Weights of a small transformer language model: 2 heads of 64 (1 for keys and values), RMSNorm before each block.
Each number is 50 + 12 x the weight over its row's rms, rounded and kept within 0 to 99. Layers, rows and columns count from 0. The size before them is the row's rms in percent of the matrix's.

# gate: layer 7 MLP gate, 320x128, rms 0.213, rows 29-63, columns 64-127
# up: layer 7 MLP up, 320x128, rms 0.209, rows 29-63, columns 64-127
# down: layer 7 MLP down (transposed), 320x128, rms 0.182, rows 29-63, columns 64-127
gate29 098:58 44 39 41 44 53 29 38 75 41 53 36 39 41 42 44 57 38 26 65 36 36 38 38 76 61 52 69 52 54 39 44 48 31 44 64 60 53 59 53 56 45 38 37 78 41 42 53 36 35 24 52 50 52 55 42 62 58 75 54 36 56 58 32
up29 100:49 50 39 47 47 40 44 56 48 64 49 60 60 36 38 33 59 74 43 51 53 44 78 55 70 60 65 50 35 37 39 61 49 24 59 60 36 57 54 43 52 44 61 51 69 72 36 68 30 53 52 58 45 48 40 31 56 45 69 51 49 60 50 46
down29 104:56 64 50 54 61 60 33 35 49 32 30 48 44 56 40 42 54 59 43 75 32 38 25 75 61 41 67 76 47 55 52 48 69 60 45 65 40 30 65 63 50 43 44 54 51 49 63 50 47 43 32 52 53 56 45 52 21 57 78 55 64 57 65 45
gate30 099:62 53 26 60 52 43 53 31 35 40 54 62 31 68 43 55 48 43 56 88 41 53 57 55 66 53 62 42 34 60 56 48 51 59 68 53 44 50 39 71 40 59 31 56 52 26 48 44 64 68 67 50 48 46 52 53 49 41 48 64 41 53 42 47
up30 103:80 41 15 49 51 54 45 67 63 59 49 38 71 67 49 56 55 55 49 72 55 50 62 51 52 37 45 60 46 39 54 52 62 64 46 28 69 40 57 61 59 46 37 48 46 42 56 53 55 32 43 66 53 62 28 50 43 24 53 65 31 36 58 37
down30 101:43 37 70 49 37 48 34 39 54 64 34 56 41 61 60 43 50 44 63 42 45 28 53 53 71 46 31 41 50 58 58 39 49 64 45 59 45 62 50 45 38 59 62 52 35 12 65 47 47 66 59 35 64 33 42 61 37 44 61 39 50 55 42 43
gate31 095:51 44 60 65 51 59 49 61 38 49 35 58 43 37 41 27 45 76 63 44 45 52 47 41 45 66 66 52 46 56 51 32 34 47 71 42 58 59 72 26 47 54 46 55 46 66 35 49 42 39 40 57 90 45 66 48 37 41 54 33 29 42 34 46
up31 106:63 44 60 56 49 48 43 60 38 63 49 67 57 37 46 77 50 53 45 52 55 48 49 54 57 62 42 62 53 67 49 54 33 45 44 63 68 57 49 33 56 50 65 32 68 57 44 26 45 62 52 42 37 43 41 59 19 41 63 41 46 39 72 38
down31 109:62 55 53 45 58 30 53 40 58 56 35 65 45 36 42 51 43 53 48 55 43 58 37 41 60 24 46 45 34 65 65 67 57 53 46 59 64 36 47 47 61 44 42 45 65 77 70 54 53 28 47 69 42 49 59 29 29 32 41 45 62 50 19 50
gate32 097:55 46 33 50 29 65 52 64 29 57 44 37 49 68 51 60 40 68 60 47 47 45 56 58 55 43 57 54 61 59 32 40 70 29 12 58 36 49 48 48 46 70 52 62 39 41 56 62 53 36 36 47 43 61 74 43 45 38 32 53 60 51 57 74
up32 099:52 56 56 62 48 56 58 61 50 44 61 54 31 54 66 23 47 48 41 32 40 38 32 45 30 31 60 40 34 63 45 56 42 44 54 43 71 37 52 37 64 39 43 56 26 21 59 42 47 25 59 54 57 63 50 45 56 49 53 56 14 23 50 41
down32 102:51 69 58 46 43 74 63 29 66 50 51 40 57 46 54 41 39 58 42 52 44 51 62 64 42 63 44 33 46 42 39 50 31 56 61 54 59 72 55 58 64 31 56 64 39 44 34 58 41 34 57 49 35 74 44 73 37 65 67 69 42 51 48 46
gate33 100:58 47 63 59 64 48 53 48 66 73 47 48 58 44 63 53 47 60 31 70 60 72 47 39 52 59 59 39 48 50 62 49 40 86 50 37 50 53 51 43 45 45 55 46 31 43 46 62 54 51 41 48 43 57 39 74 66 47 47 46 62 66 47 29
up33 100:49 60 63 52 54 30 61 64 55 39 53 45 24 52 52 79 66 79 59 48 60 49 48 52 63 59 51 38 49 62 46 78 49 44 53 50 71 51 60 66 54 34 73 33 57 40 52 42 55 48 50 49 52 33 42 63 44 52 42 44 54 60 49 65
down33 097:57 33 37 57 86 61 52 42 62 46 31 48 52 73 67 28 27 31 44 68 32 33 44 54 44 63 45 50 55 42 45 34 36 44 53 54 60 48 42 73 65 53 50 65 55 42 55 45 60 53 55 67 53 47 41 54 70 49 57 55 41 26 70 44
gate34 095:69 30 42 67 36 49 47 34 46 57 48 53 57 31 42 60 39 66 61 80 58 44 56 43 11 38 64 64 27 42 74 46 40 45 63 50 35 54 51 79 52 32 44 52 38 60 37 61 60 53 48 51 52 59 54 46 53 57 70 36 43 64 49 48
up34 098:36 55 50 36 36 41 49 54 52 43 49 54 55 39 56 49 52 60 69 26 51 48 47 62 45 50 29 43 40 60 40 46 53 73 37 30 23 58 46 46 46 17 26 61 63 57 55 54 67 46 63 44 55 48 68 56 56 68 47 58 59 48 51 52
down34 098:57 45 50 42 36 37 56 71 44 56 66 36 41 48 46 47 46 66 59 47 56 57 77 39 64 44 57 55 58 60 47 58 56 51 37 53 33 19 47 47 53 43 60 51 71 59 40 41 54 29 44 60 57 48 57 43 60 53 59 65 61 45 39 62
gate35 103:46 43 45 63 49 53 56 35 78 71 34 65 24 42 54 53 56 63 68 42 46 61 54 39 65 27 55 46 37 25 44 48 38 41 60 44 38 36 42 62 56 45 58 24 64 41 37 48 49 65 50 48 59 43 46 53 45 47 66 51 67 59 37 53
up35 095:20 47 50 50 59 35 56 46 51 48 53 52 49 55 66 48 56 56 58 64 73 38 31 51 32 46 52 42 41 54 46 51 52 63 72 69 31 42 59 60 34 48 20 33 29 69 63 26 41 45 72 72 58 56 49 39 38 60 55 67 63 63 53 46
down35 100:47 49 49 40 57 39 40 62 49 28 43 34 82 58 15 67 64 52 52 40 47 26 68 62 63 62 33 56 47 51 59 47 42 38 37 47 26 60 49 39 39 47 51 50 42 44 63 64 38 55 67 47 41 46 42 49 50 45 36 57 34 66 49 36
gate36 099:42 57 48 68 55 32 47 80 43 32 43 45 63 50 41 31 55 38 58 43 26 33 66 61 48 58 48 63 45 48 57 57 59 66 51 29 51 50 40 53 18 42 33 35 52 43 38 33 39 65 60 44 48 36 66 29 41 40 62 28 54 59 30 39
up36 104:51 47 38 44 74 35 82 72 50 56 34 49 50 43 62 50 44 55 40 62 49 57 31 48 69 47 54 43 58 25 48 42 65 55 50 55 68 84 63 34 30 55 45 48 63 41 60 52 48 51 44 53 54 73 25 65 35 60 56 63 26 48 56 49
down36 108:51 62 31 70 41 58 45 38 56 52 49 45 38 61 64 31 46 46 42 56 40 41 65 59 28 43 33 60 48 43 72 40 56 65 56 41 42 49 65 38 48 35 66 63 47 45 57 57 46 53 50 38 37 53 36 38 51 67 32 44 40 35 58 46
gate37 094:41 50 40 71 35 53 25 40 53 52 41 42 42 53 76 57 65 47 26 40 67 56 54 55 59 63 45 52 49 75 63 23 65 49 49 43 56 52 39 60 61 42 52 29 28 56 55 42 29 30 56 27 54 46 65 41 40 55 31 54 52 48 59 68
up37 095:65 64 48 35 29 38 51 44 45 42 70 52 54 36 23 74 52 45 54 73 27 42 52 50 49 32 55 40 63 10 39 52 49 55 48 54 39 40 44 50 46 61 33 60 59 17 34 45 93 51 44 45 59 60 56 41 59 32 41 65 51 54 61 32
down37 092:60 51 51 62 64 42 53 76 66 39 34 53 62 52 46 53 56 47 80 48 62 41 52 51 51 57 44 41 57 46 55 57 19 50 53 52 56 49 53 45 74 49 39 46 36 53 62 79 69 61 46 56 39 47 31 33 53 65 38 52 30 70 22 59
gate38 093:47 46 52 52 69 68 60 34 46 73 35 46 54 47 48 62 51 39 44 43 55 56 56 71 42 44 56 45 41 37 33 59 57 37 71 41 50 30 27 54 59 50 58 40 55 30 42 82 37 45 30 24 61 32 42 66 44 45 44 58 57 48 34 59
up38 094:51 41 30 47 43 56 32 47 33 46 36 57 39 50 58 43 42 68 43 51 54 61 44 63 44 51 51 56 46 27 50 39 54 46 43 54 44 38 62 46 48 23 60 36 77 52 55 51 42 55 32 78 82 51 53 37 43 70 47 43 53 65 55 57
down38 094:39 70 54 54 28 38 38 56 45 47 59 37 21 40 55 46 42 55 66 59 39 52 58 41 56 39 50 59 58 70 33 55 37 55 31 64 66 58 37 52 41 53 35 54 48 56 36 30 66 34 63 41 66 69 43 57 41 49 57 53 26 61 63 52
gate39 104:46 30 46 28 51 35 40 36 44 45 32 40 28 40 38 28 48 69 62 32 52 47 44 37 51 41 46 43 59 60 45 60 44 49 41 29 42 39 40 76 32 70 45 27 35 62 44 49 32 44 39 65 46 62 47 49 42 53 62 51 17 54 52 47
up39 101:49 64 65 58 55 46 49 47 34 27 45 55 39 46 49 49 57 39 39 64 59 68 67 53 67 45 48 23 44 43 55 40 34 45 56 58 70 47 54 53 38 47 43 68 50 52 42 54 54 56 60 56 17 50 60 50 54 52 43 34 36 53 39 29
down39 104:58 39 67 46 49 40 66 48 33 34 66 31 58 53 43 49 47 45 35 40 65 73 64 57 29 52 64 53 69 47 53 55 47 40 36 64 64 64 38 46 26 51 52 34 67 51 52 32 44 52 52 55 56 38 63 60 38 53 58 43 50 62 69 63
gate40 088:47 43 65 58 69 51 31 46 82 59 34 35 36 45 46 48 56 72 57 48 39 57 22 63 52 56 43 28 48 33 52 45 63 46 56 39 66 50 38 43 50 43 52 26 46 58 54 33 38 51 60 53 48 40 50 79 31 52 56 41 47 64 58 65
up40 092:35 54 42 52 51 56 49 47 55 52 48 66 45 36 68 69 63 36 58 38 47 69 52 75 27 36 25 51 29 51 41 44 59 56 61 70 55 35 49 58 63 70 45 47 49 30 61 72 53 23 57 45 40 45 49 53 54 53 41 52 39 48 28 42
down40 096:40 43 55 40 49 23 57 58 52 58 73 43 60 47 64 56 66 61 47 32 31 79 70 51 53 48 55 51 28 48 64 68 37 48 69 53 41 44 42 47 53 30 65 39 74 41 27 30 31 67 45 68 62 54 59 48 57 50 28 62 46 40 64 47
gate41 095:42 35 49 41 44 45 37 37 26 49 79 32 61 61 31 49 26 67 36 49 34 58 47 45 36 61 64 65 41 66 65 46 78 42 52 61 42 63 51 53 53 66 67 45 60 57 55 49 48 30 55 76 45 44 36 32 39 55 60 44 47 50 43 47
up41 102:59 51 48 42 37 61 36 62 53 63 46 61 51 40 48 43 67 45 44 47 45 47 60 56 70 57 43 41 44 59 38 45 41 53 50 63 47 49 42 61 39 46 53 56 55 33 39 46 56 45 30 59 55 32 64 46 24 70 69 50 57 57 73 55
down41 107:44 58 29 69 45 40 32 64 55 36 39 60 52 22 46 38 27 40 58 40 36 41 57 61 76 53 46 52 61 58 44 49 39 56 53 50 30 52 66 64 57 71 58 68 55 54 55 43 44 70 45 87 58 63 59 26 57 68 76 38 42 43 46 37
gate42 099:39 32 66 68 48 34 50 59 58 58 32 32 36 36 43 38 44 53 66 53 29 33 33 47 40 53 68 56 58 46 64 43 56 26 55 43 55 38 59 71 57 35 47 35 60 56 31 43 66 53 66 55 34 61 45 43 51 51 23 45 50 41 53 73
up42 105:39 48 62 46 40 50 54 56 55 55 33 45 49 28 56 48 50 38 71 41 40 44 30 30 31 67 66 63 53 58 76 58 55 41 68 44 29 44 54 77 56 28 58 47 47 44 51 67 71 48 50 42 39 52 50 49 35 19 49 52 45 59 57 58
down42 103:49 70 58 48 30 58 63 39 35 37 63 65 55 75 40 52 52 42 20 37 54 52 59 65 55 54 71 54 55 45 19 31 51 44 44 65 71 48 48 23 45 47 51 60 60 79 40 53 47 60 60 41 31 29 56 58 60 56 54 51 57 67 59 41
gate43 097:50 75 37 59 53 67 80 50 70 66 58 51 54 46 38 46 45 58 70 63 41 42 52 54 59 35 42 47 53 45 79 42 53 60 60 30 56 60 50 41 29 39 56 41 39 45 27 26 34 55 48 65 57 45 52 68 60 46 35 55 43 39 47 34
up43 100:59 62 41 52 64 53 63 55 63 59 61 62 51 24 64 52 22 50 30 57 49 42 51 37 54 41 49 62 78 64 50 43 58 47 53 55 56 54 52 53 38 37 56 53 42 59 58 84 50 39 49 53 61 44 30 40 59 48 35 28 48 36 44 34
down43 105:61 57 56 56 52 55 33 56 65 70 66 38 46 77 66 52 40 49 29 36 72 46 52 51 47 44 41 32 43 44 57 35 42 61 30 43 50 42 68 44 62 71 56 40 38 42 41 37 49 43 69 41 41 44 64 38 35 73 59 44 49 47 48 46
gate44 098:56 54 45 44 38 40 40 47 48 71 63 52 21 55 28 59 43 47 62 30 34 66 30 47 49 45 29 45 30 58 51 54 59 49 53 41 56 30 53 42 64 38 57 65 43 44 30 55 67 55 32 37 41 58 55 53 67 48 48 54 52 44 65 41
up44 094:42 38 43 55 64 57 42 60 41 57 33 62 52 65 29 41 50 43 49 36 35 35 66 35 58 50 24 53 44 45 62 40 57 56 54 64 38 40 73 52 46 55 38 57 42 66 58 53 48 51 21 46 69 80 63 62 55 76 51 38 62 50 63 41
down44 086:46 65 51 59 41 56 32 55 51 51 58 36 37 51 71 62 47 46 67 75 82 51 45 40 48 70 46 49 46 67 42 44 40 49 36 49 41 34 46 63 66 45 45 58 59 49 22 41 59 50 63 35 51 57 38 16 25 64 60 70 54 38 63 42
gate45 091:38 50 49 39 62 57 45 62 43 39 41 40 49 61 51 38 57 54 46 35 34 38 55 45 22 42 64 45 57 48 31 81 38 48 55 42 51 41 38 55 48 56 48 46 48 48 52 42 47 74 52 36 34 27 34 64 34 58 46 59 48 57 58 63
up45 096:52 49 62 43 42 31 45 58 49 54 47 44 44 37 58 50 58 40 70 67 49 72 38 43 46 60 52 58 54 39 48 20 49 62 83 43 52 56 59 32 43 49 46 45 58 77 68 60 68 51 53 60 66 59 44 34 67 41 51 55 45 58 78 42
down45 093:33 50 35 57 37 31 56 37 44 57 58 51 27 39 22 61 46 41 65 42 41 71 40 30 48 59 66 53 42 46 26 43 59 71 20 57 39 51 34 57 47 37 44 48 53 57 40 62 27 46 69 43 44 61 62 61 56 50 67 32 44 62 51 62
gate46 106:50 58 53 52 45 29 40 53 42 57 32 48 51 46 35 58 28 64 56 53 67 64 40 40 34 39 70 57 44 34 58 71 49 44 54 39 46 86 49 29 45 52 68 36 59 27 52 49 42 44 79 60 48 64 28 68 38 51 54 34 62 60 40 47
up46 104:42 51 39 54 58 51 43 60 54 34 60 47 45 62 37 76 62 56 57 67 50 63 64 52 59 46 44 65 44 39 43 56 70 59 51 34 36 35 57 45 34 58 59 53 61 71 60 71 60 77 38 44 48 42 55 56 56 50 75 43 54 45 57 44
down46 108:53 61 45 53 37 72 62 39 62 39 34 71 52 47 47 53 29 49 44 49 57 41 65 34 49 60 58 48 60 63 61 60 55 45 44 55 53 60 44 41 29 38 58 44 58 62 59 29 47 63 53 33 50 40 29 58 51 69 34 38 40 41 46 44
gate47 101:56 28 52 65 56 57 34 38 48 32 42 70 43 58 50 67 53 54 55 55 62 61 65 39 47 21 55 47 28 54 57 32 59 58 60 48 49 46 40 39 57 42 37 54 66 30 46 40 41 63 22 51 27 60 49 53 55 60 55 43 59 48 60 50
up47 100:48 53 39 34 50 55 57 42 58 42 40 58 75 61 54 42 63 53 82 58 60 68 58 19 71 45 41 62 57 30 53 29 58 57 62 39 33 46 34 46 55 53 57 57 49 48 58 52 39 51 49 55 55 44 48 70 35 70 38 27 49 34 53 77
down47 099:52 45 57 63 34 43 63 54 33 54 51 31 40 60 63 67 43 39 55 81 34 34 37 64 69 79 54 56 49 57 43 41 57 56 48 61 51 40 69 65 65 61 37 38 45 64 54 74 39 55 65 34 13 50 50 77 47 32 59 68 86 46 43 62
gate48 106:59 54 46 48 43 40 63 50 58 57 51 31 52 58 50 41 55 70 64 37 37 42 31 45 77 52 49 68 84 63 35 38 39 50 45 61 30 36 48 54 56 68 51 59 36 67 66 61 52 42 23 55 46 59 47 65 63 44 58 43 47 68 73 65
up48 105:53 47 40 49 33 27 45 47 60 50 40 63 57 43 56 20 55 61 34 44 48 48 50 52 50 26 51 50 45 43 57 53 50 45 45 45 31 42 77 57 50 55 60 26 54 18 59 56 29 58 35 48 49 38 41 67 55 56 62 50 52 44 39 40
down48 105:55 36 52 55 55 37 43 30 38 44 52 58 49 48 48 38 44 53 26 53 40 56 52 60 58 33 35 60 42 71 47 35 60 38 39 48 37 54 69 36 51 51 46 34 59 49 62 50 49 56 65 59 25 43 37 66 38 61 11 48 44 60 60 54
gate49 098:36 64 42 35 55 48 22 24 48 33 40 45 25 61 49 34 38 46 39 39 57 56 40 38 44 72 59 31 45 53 44 62 47 41 48 32 42 52 47 54 65 62 59 44 76 33 37 60 55 38 32 57 47 42 18 28 60 55 60 52 65 40 66 66
up49 107:67 54 42 68 45 50 35 69 55 56 36 53 48 43 43 46 51 38 55 46 48 35 48 68 63 69 61 28 59 61 62 50 68 55 72 43 53 63 26 52 57 42 35 58 64 32 56 72 38 38 80 48 62 71 44 57 43 38 47 50 54 66 39 66
down49 100:60 29 25 36 43 51 45 39 48 57 76 65 52 58 57 39 54 70 51 24 49 54 55 51 22 43 59 38 53 32 28 59 37 48 50 29 60 44 35 60 56 68 52 39 34 54 69 46 65 57 56 60 64 31 57 42 47 65 71 32 49 49 48 41
gate50 097:60 60 49 70 53 59 65 39 33 48 69 48 60 44 78 42 58 61 56 54 66 78 51 60 58 54 43 40 34 34 75 62 37 40 47 38 37 47 43 34 48 68 38 64 40 60 59 38 35 54 59 49 59 52 54 38 65 59 33 61 64 58 50 51
up50 098:53 36 47 52 34 43 60 63 40 31 47 46 51 44 33 46 44 39 49 41 32 41 62 44 64 43 57 49 49 47 51 53 44 64 48 50 47 65 37 47 51 63 40 48 52 67 40 46 38 39 37 55 47 66 67 41 54 65 44 64 53 50 42 83
down50 099:57 52 53 66 53 61 57 57 58 49 45 34 39 26 58 48 68 37 46 44 41 46 44 41 47 42 54 41 65 47 42 49 39 29 82 25 66 65 62 60 40 34 37 60 51 67 61 37 70 47 23 36 52 52 30 67 56 51 45 45 36 46 63 41
gate51 099:52 32 44 52 28 65 41 50 71 50 47 39 41 46 60 68 37 39 48 62 20 53 69 36 66 68 63 33 74 58 53 69 56 64 30 43 50 30 49 49 56 56 56 50 55 57 54 63 37 47 56 67 43 41 43 38 79 61 58 56 57 69 39 53
up51 097:24 52 34 38 29 61 37 48 76 41 37 39 58 48 43 50 45 37 52 76 46 45 53 47 43 29 52 43 70 72 48 51 53 53 49 72 49 32 51 37 60 47 66 56 63 63 55 49 36 38 50 40 51 49 50 30 48 65 61 62 35 67 40 61
down51 095:39 40 49 52 52 66 55 45 46 68 61 38 40 72 19 44 64 50 47 44 68 54 36 61 47 46 64 50 49 52 48 34 51 49 57 51 43 49 47 60 48 52 58 34 48 65 49 78 47 36 23 19 37 51 34 24 59 52 55 65 38 33 67 35
gate52 099:50 35 56 42 30 54 44 52 39 45 39 55 40 56 60 65 39 34 45 50 54 58 55 38 57 32 61 39 37 54 57 46 63 54 34 30 57 58 62 42 51 62 58 47 33 54 42 67 58 55 44 52 51 49 45 49 25 47 62 61 37 81 64 56
up52 095:85 49 37 43 38 63 42 46 37 32 38 34 47 51 55 68 52 53 34 81 34 42 50 51 54 45 43 36 49 42 73 58 45 48 43 47 56 66 41 47 31 56 50 40 40 54 56 48 29 39 44 31 40 60 44 39 17 65 59 52 38 74 60 74
down52 098:44 59 42 49 35 45 41 61 40 47 54 48 64 60 42 62 66 52 54 44 54 39 38 49 67 61 56 46 52 27 42 37 67 53 47 07 58 44 59 50 19 62 54 62 54 59 67 37 26 44 46 31 57 25 46 58 45 48 50 60 35 50 42 50
gate53 098:50 55 47 65 66 47 58 47 18 61 59 58 31 63 60 65 22 46 60 56 44 33 44 62 38 61 52 64 36 45 46 66 56 56 67 39 49 50 61 65 42 26 28 34 44 47 51 60 41 72 63 71 57 48 49 52 60 26 31 28 60 51 60 35
up53 098:53 49 60 71 44 29 10 49 51 61 38 28 78 31 62 35 37 47 46 55 45 32 67 52 77 54 40 53 39 38 62 34 32 35 34 35 47 32 54 46 16 61 57 42 28 28 42 58 54 44 53 46 66 60 43 44 43 48 47 49 62 53 35 49
down53 099:37 33 58 47 61 57 63 73 38 71 44 64 38 59 57 61 47 76 42 54 57 41 36 60 53 42 33 49 53 47 36 63 46 53 68 61 70 68 45 37 42 18 48 32 56 40 70 39 43 45 33 62 66 71 47 32 46 56 51 68 41 56 43 46
gate54 097:55 63 30 32 75 58 38 49 52 51 34 69 18 40 53 44 32 53 60 39 33 55 39 51 54 60 51 42 58 46 48 63 55 51 22 45 69 53 42 60 62 30 45 32 68 51 63 54 46 34 55 53 53 50 28 43 59 48 51 48 62 40 58 51
up54 094:58 36 60 57 63 56 33 68 53 60 47 34 24 56 48 57 41 58 31 67 52 75 51 41 49 69 36 37 50 77 30 50 43 57 45 59 57 60 28 57 65 53 65 26 56 59 51 60 61 31 67 48 44 41 45 53 57 69 42 64 50 66 50 44
down54 095:41 47 61 47 44 47 55 39 51 50 59 41 52 51 49 49 49 72 69 75 61 80 45 23 36 38 47 47 74 48 42 38 37 67 24 35 41 22 63 54 65 44 59 63 52 59 31 65 54 46 43 54 39 58 58 53 27 45 46 51 57 55 52 52
gate55 104:57 58 47 48 69 27 47 53 53 53 48 51 16 35 60 60 56 51 22 39 72 41 37 49 50 48 54 49 51 50 42 42 58 59 71 48 52 45 61 47 67 55 60 56 61 43 47 39 50 24 71 51 59 50 59 39 48 53 37 61 43 56 53 53
up55 088:49 41 54 51 58 55 59 57 73 52 51 32 50 42 30 38 29 31 84 60 43 37 48 41 66 55 58 38 52 43 56 58 37 56 19 56 47 42 25 60 38 53 35 43 64 65 54 53 65 72 42 39 33 59 47 64 54 31 42 42 52 49 39 36
down55 095:48 61 28 50 64 64 57 64 42 55 53 37 24 51 41 38 65 69 48 35 28 77 36 44 37 47 33 40 45 69 53 60 40 46 53 46 40 79 44 52 42 48 63 53 46 39 49 36 53 58 48 57 26 47 41 63 49 59 50 40 67 32 63 53
gate56 103:55 49 51 56 56 45 61 57 59 55 40 49 47 51 54 68 54 54 53 53 69 51 54 55 52 77 53 60 47 38 33 69 43 25 64 48 41 58 35 69 54 68 25 31 52 39 44 29 56 61 46 38 36 71 51 44 43 74 45 53 40 52 65 66
up56 098:66 36 46 42 60 47 83 44 71 58 55 49 53 50 57 40 65 47 63 64 58 42 62 41 42 59 55 35 69 31 48 33 38 45 41 64 63 24 52 39 27 40 39 47 68 63 25 31 64 46 59 67 36 33 39 45 35 46 47 53 50 37 52 49
down56 098:61 48 61 42 56 57 58 66 44 51 37 32 43 53 67 45 60 41 58 55 62 64 30 65 52 46 52 56 59 76 38 28 45 52 62 29 46 49 76 77 57 53 59 54 50 58 43 74 24 69 55 58 60 75 24 46 49 45 29 43 48 20 52 42
gate57 097:62 30 47 45 49 54 42 43 55 42 52 47 41 34 52 44 37 75 63 45 55 58 31 43 38 74 38 33 42 30 45 45 72 52 39 33 60 74 70 60 30 28 45 74 58 49 38 66 71 51 49 59 52 65 48 46 41 37 57 48 45 34 36 56
up57 104:50 59 39 37 35 40 45 53 46 33 40 25 52 50 33 46 53 71 49 43 45 53 46 54 70 47 59 57 71 34 64 54 51 45 61 47 62 66 40 42 56 48 69 52 33 50 66 52 47 33 44 52 11 30 62 48 58 47 35 37 41 59 51 54
down57 104:70 23 43 43 49 44 38 42 61 35 42 53 53 45 57 43 62 69 57 32 41 43 50 59 69 48 42 57 41 34 53 56 39 45 38 57 38 74 44 61 55 36 33 73 39 50 60 34 56 34 28 24 55 58 45 36 62 68 41 48 53 55 47 77
gate58 097:35 48 62 57 73 21 42 48 62 63 36 54 66 44 36 50 52 60 48 70 37 38 58 63 45 61 65 64 53 38 41 43 64 61 34 46 43 65 52 57 60 65 54 53 34 75 68 56 27 48 57 71 35 41 53 67 45 34 49 47 48 35 71 48
up58 097:55 33 70 28 34 58 50 44 30 35 61 41 45 48 33 46 53 68 45 45 56 27 54 40 47 45 47 12 58 50 67 51 51 49 54 64 38 52 57 42 38 63 43 34 51 29 37 51 52 54 59 53 81 63 65 45 44 54 53 43 50 62 39 35
down58 100:31 43 65 55 60 52 68 55 56 37 39 57 46 52 50 27 30 56 49 43 52 54 33 36 38 45 64 65 39 73 75 56 33 46 41 29 52 41 63 60 59 62 44 56 71 37 50 52 56 57 48 34 50 38 45 47 51 62 31 28 49 47 48 39
gate59 099:29 62 55 50 36 49 54 36 52 31 37 39 53 47 46 36 38 59 61 58 64 44 32 60 29 51 59 30 37 38 77 35 39 69 39 59 33 67 53 52 44 56 38 58 51 59 46 77 47 51 39 41 36 53 53 51 54 34 33 53 57 59 65 37
up59 098:40 34 54 41 59 45 56 42 63 54 53 64 43 42 62 54 50 30 41 47 51 75 47 39 51 26 21 67 37 55 30 65 66 25 48 40 43 41 37 47 51 61 55 36 25 52 26 53 52 37 28 36 50 34 37 71 45 35 50 53 60 31 53 62
down59 102:42 60 61 66 56 67 45 44 36 65 60 49 50 64 54 45 49 42 49 28 34 66 75 46 69 39 63 36 52 57 49 45 46 53 64 41 58 22 47 46 53 53 58 14 67 45 46 55 51 44 48 44 56 62 46 67 61 74 50 47 34 53 51 69
gate60 098:71 58 59 52 39 36 68 58 64 27 39 47 50 54 45 53 53 43 51 33 42 58 43 61 42 37 45 28 32 31 35 45 57 37 63 53 32 39 60 37 53 42 35 51 60 42 43 46 64 26 38 54 61 41 57 36 43 27 44 48 67 53 44 39
up60 102:39 39 43 66 60 48 24 42 57 52 55 47 60 49 45 61 45 60 45 43 64 70 57 47 31 52 46 42 60 75 58 71 46 64 57 45 85 55 64 55 49 66 51 64 67 75 65 60 25 52 59 36 33 37 40 59 42 49 55 38 34 45 52 49
down60 101:47 69 59 50 48 41 39 50 55 37 61 42 56 54 21 46 42 65 35 48 39 37 69 42 50 53 40 32 43 52 35 45 54 60 51 52 49 60 30 74 23 32 61 48 48 43 56 32 56 41 46 76 22 50 61 57 39 46 54 61 45 56 63 51
gate61 099:49 58 49 47 61 69 45 46 34 46 58 59 48 64 48 53 58 70 38 54 58 74 44 41 64 60 61 43 59 30 40 40 70 62 42 53 43 45 48 47 42 49 43 46 43 30 66 46 54 38 44 46 30 35 54 64 59 64 35 39 51 67 59 50
up61 104:49 41 37 39 42 51 45 33 48 51 61 45 59 59 51 56 43 62 66 36 37 49 60 57 22 57 57 53 45 50 50 37 24 45 26 50 36 55 58 54 66 46 28 32 67 56 42 53 43 50 60 47 48 41 54 57 56 50 48 32 53 62 48 29
down61 098:20 30 63 52 57 57 52 56 69 66 45 68 48 26 34 65 46 49 62 37 60 48 64 35 51 41 40 43 53 49 69 55 39 48 42 58 54 49 51 45 46 42 23 34 52 51 42 56 41 58 48 61 49 82 54 52 77 56 44 46 43 31 30 54
gate62 097:38 60 45 50 57 25 61 53 48 41 40 54 51 51 27 41 31 62 45 53 34 35 37 36 44 47 61 49 68 44 50 57 41 53 78 34 58 58 79 45 44 47 59 64 40 55 45 48 61 54 35 42 53 61 43 48 53 36 49 48 51 48 46 55
up62 101:54 31 51 51 55 59 47 52 57 38 61 48 39 31 65 38 33 53 57 25 47 40 37 56 50 40 41 50 53 62 52 60 50 47 68 62 49 57 52 30 58 55 32 49 63 47 57 57 61 59 50 49 19 42 47 38 64 58 54 67 48 47 57 59
down62 106:67 64 37 48 46 51 43 51 58 58 41 49 42 47 40 66 60 62 50 57 54 41 58 61 52 43 62 37 41 50 57 45 61 44 43 46 34 34 33 58 58 47 61 47 47 65 47 48 43 35 48 64 67 54 36 52 55 45 41 59 41 64 76 45
gate63 096:65 53 58 45 59 31 62 68 47 49 44 38 59 50 59 48 46 65 43 57 34 28 43 39 48 59 42 55 45 42 68 18 72 49 41 39 38 52 62 51 39 32 50 57 51 45 50 51 43 53 51 63 39 49 52 55 58 34 28 48 66 43 46 50
up63 096:49 63 71 89 50 53 52 50 35 50 41 60 44 74 66 47 49 57 47 55 41 70 37 54 40 61 32 64 50 47 39 55 47 58 45 49 56 58 76 56 53 51 63 47 52 43 55 53 55 39 39 46 44 42 37 57 56 57 51 52 53 44 66 30
down63 099:43 50 56 57 46 60 40 53 63 64 52 46 24 47 31 35 50 42 49 58 46 72 30 66 33 41 61 56 77 47 34 51 46 55 59 52 31 47 42 60 73 59 59 33 42 28 51 45 43 40 58 71 22 58 36 68 49 31 61 63 57 61 45 65